From a checkpoint of a small transformer trained on Wikipedia: untied embeddings.
Each number is 128 + 32 x the weight over its row's rms, rounded and kept within 0 to 255. Layers, rows and columns count from 0. Numbers have three digits each. The size before them is the row's rms in percent of the matrix's.

# o: layer 7 attention output (transposed), 768x768, rms 0.0661, rows 57-87,184-214, columns 256-319
# v: layer 7 attention value, 384x768, rms 0.0709, rows 57-87, columns 256-319
o184 100:116096053120094120154117141169114099136160126143099152086108104207156171107084099125147143087069115136070118169129137096067135156130164103098123145104095155144066079076088121101097117136113150
v57 090:103111136066147177099126106150138141127096112077154161116153078123124135067167104087094160141141148148143156120131116081138140127112054097187120096145148098169140075126206161122174123145164138
o57 084:132102100166074185123071161117148064104082138141122097127136190074120136139192178156124126135123144076167093157150087110099072181138098102147139165120118110133118137063035105128160147131075144
o185 104:121165122151186094166130140118119130150183180112106121136156151178158136070117148104110132155137083123099140071154129121128174127128177144048083124075164098115171087131172168141102058091129148
v58 089:111131103107142160108114098134145072047176165142141162083107117121130132123182141092134172136123201075097167112197070137129085144143164151163165128097104124109134116082115143152118172138134129
o58 082:131138141154150127148110167179125135125119121198082174134107145064146131097097132126086132140169090131069083075131161152140161130121070158133144172140155134104092205084164117157118171174188140
o186 097:120107160169144133142159148043150130151123129148188098109184089130103134113133075131119159137102141106113179190112159116060092014103186095137085141173165099110081150185152154173118110064142068
v59 094:131126122109123174128103105127181140156150132166167093114099130101118166078158156047104208076167139085112137132117129135145157093151137162162083048110084080130169112161218076192142073197090101
o59 089:194144179209144083136065150181136198137179120149100091088102150128103119127103128097107203176093184104097090090110170184121105167163136129191143111120111105167095151105107141129211114108124121
o187 097:172137153091073164179095116104133039122104120106188117108149093112131101151132115152160156131117085135155114088178095086068134221148086101068132133120176126102112164107115183098136107116147131
v60 092:165134126156138166173110053136147120114121131112175085142076123130137184103113190158138128157163154151123167165165132146119173098157125114182087108101172085135157154074157119132124133125095093
o60 087:082151154105116136136165153149052117090162170083132154097155191170122063157082118176045132123147128129158155142158138081076107105126078153111124128176097120151072174151119090171064161119150148
o188 101:130082120110068174088167139034183091183153100144081125128134096149118117071160119120161160123133198118161171129100110118146105172100130153117108112117164165130153115123100135123213112128125139
v61 094:179175124152180143109122162124136073122132155123151081117128093069141138100073142148078128149124110110093162149128086095101096149154118103114108186070152083172136183132140155188070133152119081
o61 089:083077162153105120118164127120142147143131060108125178106081126122123053100102084045155141134143173075146085168100146143080136137121130086145180105173122173109067139069161080084204148141132114
o189 095:127120116123061127114139076149119111118132184112154069150179166198118157147133148116073096184112117092170158079100147157143102135118165181154065123122121104122100058128157170163094104134145156
v62 091:129111151148155097153107121125135137096126079173108118128118180159130142166159165221113115124175068158168125071150152149153159086182147108098151073061114179101083100134091032154144129144173105
o62 086:123168124077111187131129058161148127129149142105150125106137163097144167141144174121078157104121150071134074137143109154125110103154138146181114093157218177131122142141074101143120169096137150
o190 094:111102140180137106114101142187142118097117112117120216149179095082090016089077167103074189139133186158080141179109126090176149093135082142112113108151127101127099124072173202155111189139160076
v63 099:131143147126056133164109130097101075158094146097139149141114119120158103131110110133139080117137098091087108175143116142138130064145140104122117135169126144150131144177099149104093155000127103
o63 089:088110119156152141112144145067154136174144116152092151153073110155111172138125055174114080131085199155129142151103167181176124138169173151132080154138127142079144108130116102191197159148087159
o191 108:151097093124089160115170106166108201094141126151143105139115117102156159102139080120135157139208103163131154159074073075060135191128112138106127114147153155173131090104190139095057121123112196
v64 092:097149156151118142153126164136081106161057197153069128176158088155142151120105089135084188110096148081147121135131090159119096150117142120131124122082151072119137118151113093088116094154171078
o64 083:152128113164154152087115114138165090056156093142138139101084159142076121144140122080145155169153115199117122100097080047084087121139113148118118176139103136099146152183153194119053132131119143
o192 098:090141132124157103139124111123140114102179119126154119162147057136151081119125194114121097126139032110163152086160188197110148094098141111182182164130168165132135119079157154101193139087180148
v65 089:104162085096168124129109130180174158124124133114130076113131068111136155113158113156142138168104161163056138134179137099071114134129161138185088141085135141101142051150164128128087120151104197
o65 085:123062104119093159119159140078119155096157118136148167086130156101136096147109149087136117118071156133200109153151126099113102161143145130076165165134104135122117144139094123099144112138082121
o193 097:208160168082145113078113113113114093127160143166133144137120120133153188122164113160142138142122132105147185118110089146134121081178145133176125144104132110094144156129144112084129143133153128
v66 091:133107142128095189074122075121111122150120122065166089110092071141155118142133119114087127134136139108110121137162124141135088157143109135134089168168132151137112189170172134112116103148112108
o66 090:148102150130144145146128078139148131180106085145159160121085150083130112120124158107125138091097186183150177141157126107119100082149161113098161149098121089085113084120133031125172134074170114
o194 098:164136153131166144112159102148163139135099139104125076117091166124142063100105127099180077162181119089151110099056112176127146101094122162116081087159156081183108096100120144136133125132090126
v67 095:166108131128120133121122124106122112087120151122123102148082172125159126154114109103148081122123125160135100172127078105122144058136134163123117147079081109111084112161108097133098136164125149
o67 088:135138121125157049119158158163208145095110129149189073142207155162103103184113112120152124115177108160121136144098119128126123108137117172078100088122159138147216090086094131119201122174104099
o195 105:080136133120071204091135151111145167173149152094136120112145081137119141111091101081148153172115143086131113117138138129117126172117140139105156136156145161152128165162115154145126116097189077
v68 092:134130116154154160127067185151200151103058115149104187161126110090137098112107176125120169119098170105134113185160097132084078109151168201134141155076190157175088134141113108112135152047142104
o68 086:175104128121140126153073082051085153120126103108088120124127115095112095118097166151123146146177117073093120129132101128131052169095142065155139117197157081093176156098135153132170152165150154
o196 097:079050206112090095107159126174123110113152082122173127114106151103124170161158087095096120097110152154124069137138143111145160077117129093143132103089113163134063081158151134109126062154103102
v69 094:133091136112134088098061091112135140117136146126129056097163103117114115168174134177089148105183094129128113138085108108123151113138114141113131090115158088183109096140166106131095100098151124
o69 090:148117123111131190091143131127218152112183156163118128159096111098086223134072096136212092147124120120134142152088157098089130166141117120145105201162146178132163069098134129168081082167153086
o197 102:087124142133099135111159159122102099088100105095085164108142141170195081102118145073096132097124126094076142123195143167171170117164121118126188059159142171153090128089152121101171180071126127
v70 094:167117154132141132128142086167069151131129121075123182120188102120225071148085120148112105138124139145133088087114147150095132133120121134081139148149114173134171115158094166150131118136150115
o70 086:062118119110141134102132047120171123161182120137133136118135131084096177108109070115107108073106116068145103174113174118151190133171139118207168171154099078128154184088177091163099126158167078
o198 099:094116089146158134146146118199141083156116152112115110197152154147092171081169134128210114171133053152098142101152078154173086104134134109111104147103144107140066059097136145113082108074119132
v71 089:069131128121138168154108117158139120220163120170127078159110163122136148171123144170147126087050132118128127142129138152134096149119159084127156121130200114145121129134131173087143113104072109
o71 082:120159160106189170069088105074127107114143117121121131118138110076179110127089123155141138152159135153168126174171148099124141084095115179092070104094133168143108094129146127180080084117136136
o199 097:183122112149106108187167181129095170132106148141176172072149141115085087142151096133140042167165161161118118159162148134064153141149121173130104118132076126141141122135160121051117116079152163
v72 092:100101138152103167139103117136111125161158121080119097139109165157157145200108128113180159204141115177196164123158125182091083142171097074114130119223111147170096063085112124116128154115136083
o72 086:120106130116088120109190110107073123124109170139081112137119144144051112143144109167071151069135159121155217116150037102195126104136136100097077162109085174110120104162147132139122137112097120
o200 101:142139167144148147102073134187157120132152103145113090128114096071123135164123115104159017119152168123050089109133179131167123124151128154087155071131148095152169172094163122147134131199088101
v73 091:170134145099159140121115146183080162121109112069091105095114104144173153129130119124140113188154161065056096116062102103148105118141095163138169109155121134128105095127133153085133118140127148
o73 091:109098115132093094125150126141099105081170082177132122085165152111152150132104124129141164192106075095177111089145149140144145143135158148094113180102097161079162157128137066178160133084140170
o201 099:105153155155144077117101111204166077137102144174176172153108131142089099115098109154142133051126143123184156135121098145096168117125138105154098127114131141177094115168124146144127112094110109
v74 096:120143105127112143126153117149137117100117076142166141133070153144101133078126118164146152128114140109124128112087143175107139126112094137099089148132154116086142162113173078122126149133109118
o74 091:167135044121112066187132181109130120115129156122133168148167126108124107162085120154102133161167132114133162160201067095122111142109149154147107114147125096136132089127110129052116127087157165
o202 100:125145167161160180074141169156094150145138132128115078152181141125139125062119084105141129134121171081105114208097149130105141157161163121173188118082168068143135136150123179110156062152141125
v75 090:147131082062140075120129120128134123121154105186147096067144106088112122108082083143112106097134102138104167117126160131141097153148111127179167161104096085136048154112113107117083123099149115
o75 083:153104085109137163150114082155106132161158160081111137119125129184177101105159161088167048122109164122126153144071172072080135115150107117149109096170120170140172137134087139146137114080141154
o203 103:069154190156136142163158148115177126107080184131162178182103115122131178135152134102154127184102100086153122121091107139094133120069167085069161145163105115152150130089126109103120219130131113
v76 096:196107154106096162091161109159139153189091109121148043145149156132164123164119092146066082145119120101085113098158120120101122202135155131112110120163169197072103188132140118082127110142103067
o76 087:134129103095107152140097103187130165113199130147109124170112070155122142139156084116126088144108109113185140074155136195134127090069128108140164097126143142123149090100077157128101122101126134
o204 107:074136130108167113072172134119152132119107148145101131142118154148155126079128129140109129128104132132103126164142119140166139159136147136082147113160137132202106139092140104176142162091170154
v77 092:160106100109138150103152162127137152162201093095142128123125211100113159142124108116101135173091097150154127093082126164177187135142153096108132130153103082097090153076117085120131105090152136
o77 088:127058105124126037099184157143120145124163194155142103181151048155113140089119072186149119093122166170141135111096117142119061121071096161089126095114127153091128123129156146087140131127076201
o205 101:161164215164195145153042120217084145124083091113070156151134100119115128073131179122145106138127085069148157140108085150124105132142140095142122139145146095129119133093134196131106121120127104
v78 091:133108133153075151104155122116087150198049124148085120143057135160071114148131158066170153162099140094116129142103085149135123081084100103125113153088119121130116152105108121179161137194126105
o78 089:065075212134143112132112110163111131146168151113075120164163112085156166155177082184100175075098174148180140102134148131075157155079114111134103121114109149105120074103114119087153129088140156
o206 099:140146078133145076114131131124158105131151089106153127101087142146148111142140099173154129130132138163162074101073091101125106136154143145155145130170152144118159123079090155142114120114094127
v79 096:120079161079078184110160121157146163108150139111143127129131100143135125107120106152100140106142122120125134145143125159092099082111074145128144120163131118181189106156173175169109115138074161
o79 090:065141147153112082116172131089115113117077146182168099139131128116202106093085096137192106130106114189104116135123093102120082172150163050153079124149108134119117079145135110118168003172132152
o207 103:189135127196130136129135133157123148164151132129101045179087085104098124131128079126140137152110151086143120114141139192092141132192168104099150163137128171161155121107130135120105110146095076
v80 095:150100102158139143039131151153148147137081089074140114108136159092139124091138193132107079108139136190139190144089163146105080136089136144106072074128163200137112119135140173137100112152109074
o80 086:146092137140117095083087147203153102136131158177148158135077084119133156120158092153130162130172148113172121134125132064176088186109127134128168141136157138124163151142145128086100107109110103
o208 104:107173104132109094172158099041110155152155147117110086092145100175088161184133139100145116055132071130134140101143077125128170095142135106091105195075065115131125096110070177175173175128120104
v81 091:106108124171130100148092123151109123096200089115101089102113129112133153078115123088106198158203130125157127136069135165099091105116102170116162174158139171105086143139175093111139154109159163
o81 085:152059153111174130138141138168152100069135073174141099125099111121151110134096171143113128127101188105127110105173108137145159135138097135173137115149107133105113145176147177191117169135143147
o209 099:143135054155121091172165126097095155131104129148142146136127135110102117158140151156103139093135199182062091161143134122104126108128139123060127123126145146098146115132107064146159111119106129
v82 092:187166105137112125133129081114149103122082128075101083143175178078128125126129102073154110173105113123152116110127155117107088193169077159115094146143074175090160127095135104132120115180092078
o82 086:116147168138156152145158144094103152160123154161143171147104088116057146137137114114113188117152128109133116185173106086091108082087120112154185176117143146049092074156120084126149097165166120
o210 100:093082107152133123113121106124121173132116148130183106138181174153164140123107118165099047142111100136129159106124172107173137151144088097113137103152087152120133154083084158177122150142170168
v83 101:117151166148111163158114094087124116099105100120139155115139136118124094110129119074133150099133184126096139134178081120090103135109081091082147098164076122105136102128147085128115140188074115
o83 094:133109119137159102119175145065110158109173141062117155103121181163141158079130123177071064117125135128095134133117118162120132082115156160164124128158110192123145132072196134148091178058196137
o211 101:126159149151048166107077100163161123136146131150139018138122101181119143121111120108126146172151096109130122131154138144127128110160145144153128176055158095142069113158113124135139087057127133
v84 090:130179148145093166116150122160138065160140165106064072142132132194119129112129155163166166099130162127117128066090155142137128123186154208143156090127117114156160123117138095088141124086152161
o84 083:125095131141127134145096090109094132107090107164145056118138160064157139072166136127128115111124078073152136136099164097169122145106095133137135118125124142113195116122132148156174091112146094
o212 102:157146119139142096089092151115147138142107131115147168166145124140145142184103099152130121108101153184091109106140124148100140158091108088085040152128170129107064140086117072154100198199139111
v85 090:080111123150125095133160123115102190162127121117046179160071118114122108106144149112129108116101150106116165146064141146096120130178154102155148204096119083132105104101120098146169166111120131
o85 084:110100135099101200152111175160148138124112116140160137164177130113152163116132132153123162090129109075128125139110084091125095126060097142122192129108130148064122146153128126125109099132225121
o213 097:174160143201158123128096103100156078099125139144177075064094113119194132168155066153106132157124106102142093119166166140121141173125222147164070135156159153136174145128098145089123088150115107
v86 091:079156114137160096124118142137135123110165179143098119106163158100126067101138162127144165100069112082118126117072106131123109065077170122140153095111172087147142099164081167142096123099104085
o86 084:160103108094067169117106171134082150136138124171150082169114055110117148133145119087157079211127131138126125185172076103168149173182106094172148176146169116148109127114116112139160144111080080
o214 098:098097096147063091154162127164166093136130144190129120142189183198124104145107155170181136097168138101144160106135122192095117152128124106096067115157110122079152122104166167123128126087142167
v87 093:076100104088110093150082132157129149117165114175115161119056107123138101103122161143110115144125103091106138093131141091196152108124179143164040182152142146115121161127131167126116137164170115
o87 092:192178103141133136140128131093122101195087121109164125119163121137145134086133150143128159124142143157187161115141156054076113152148047133083211076162109125142132096153119095127176118136122130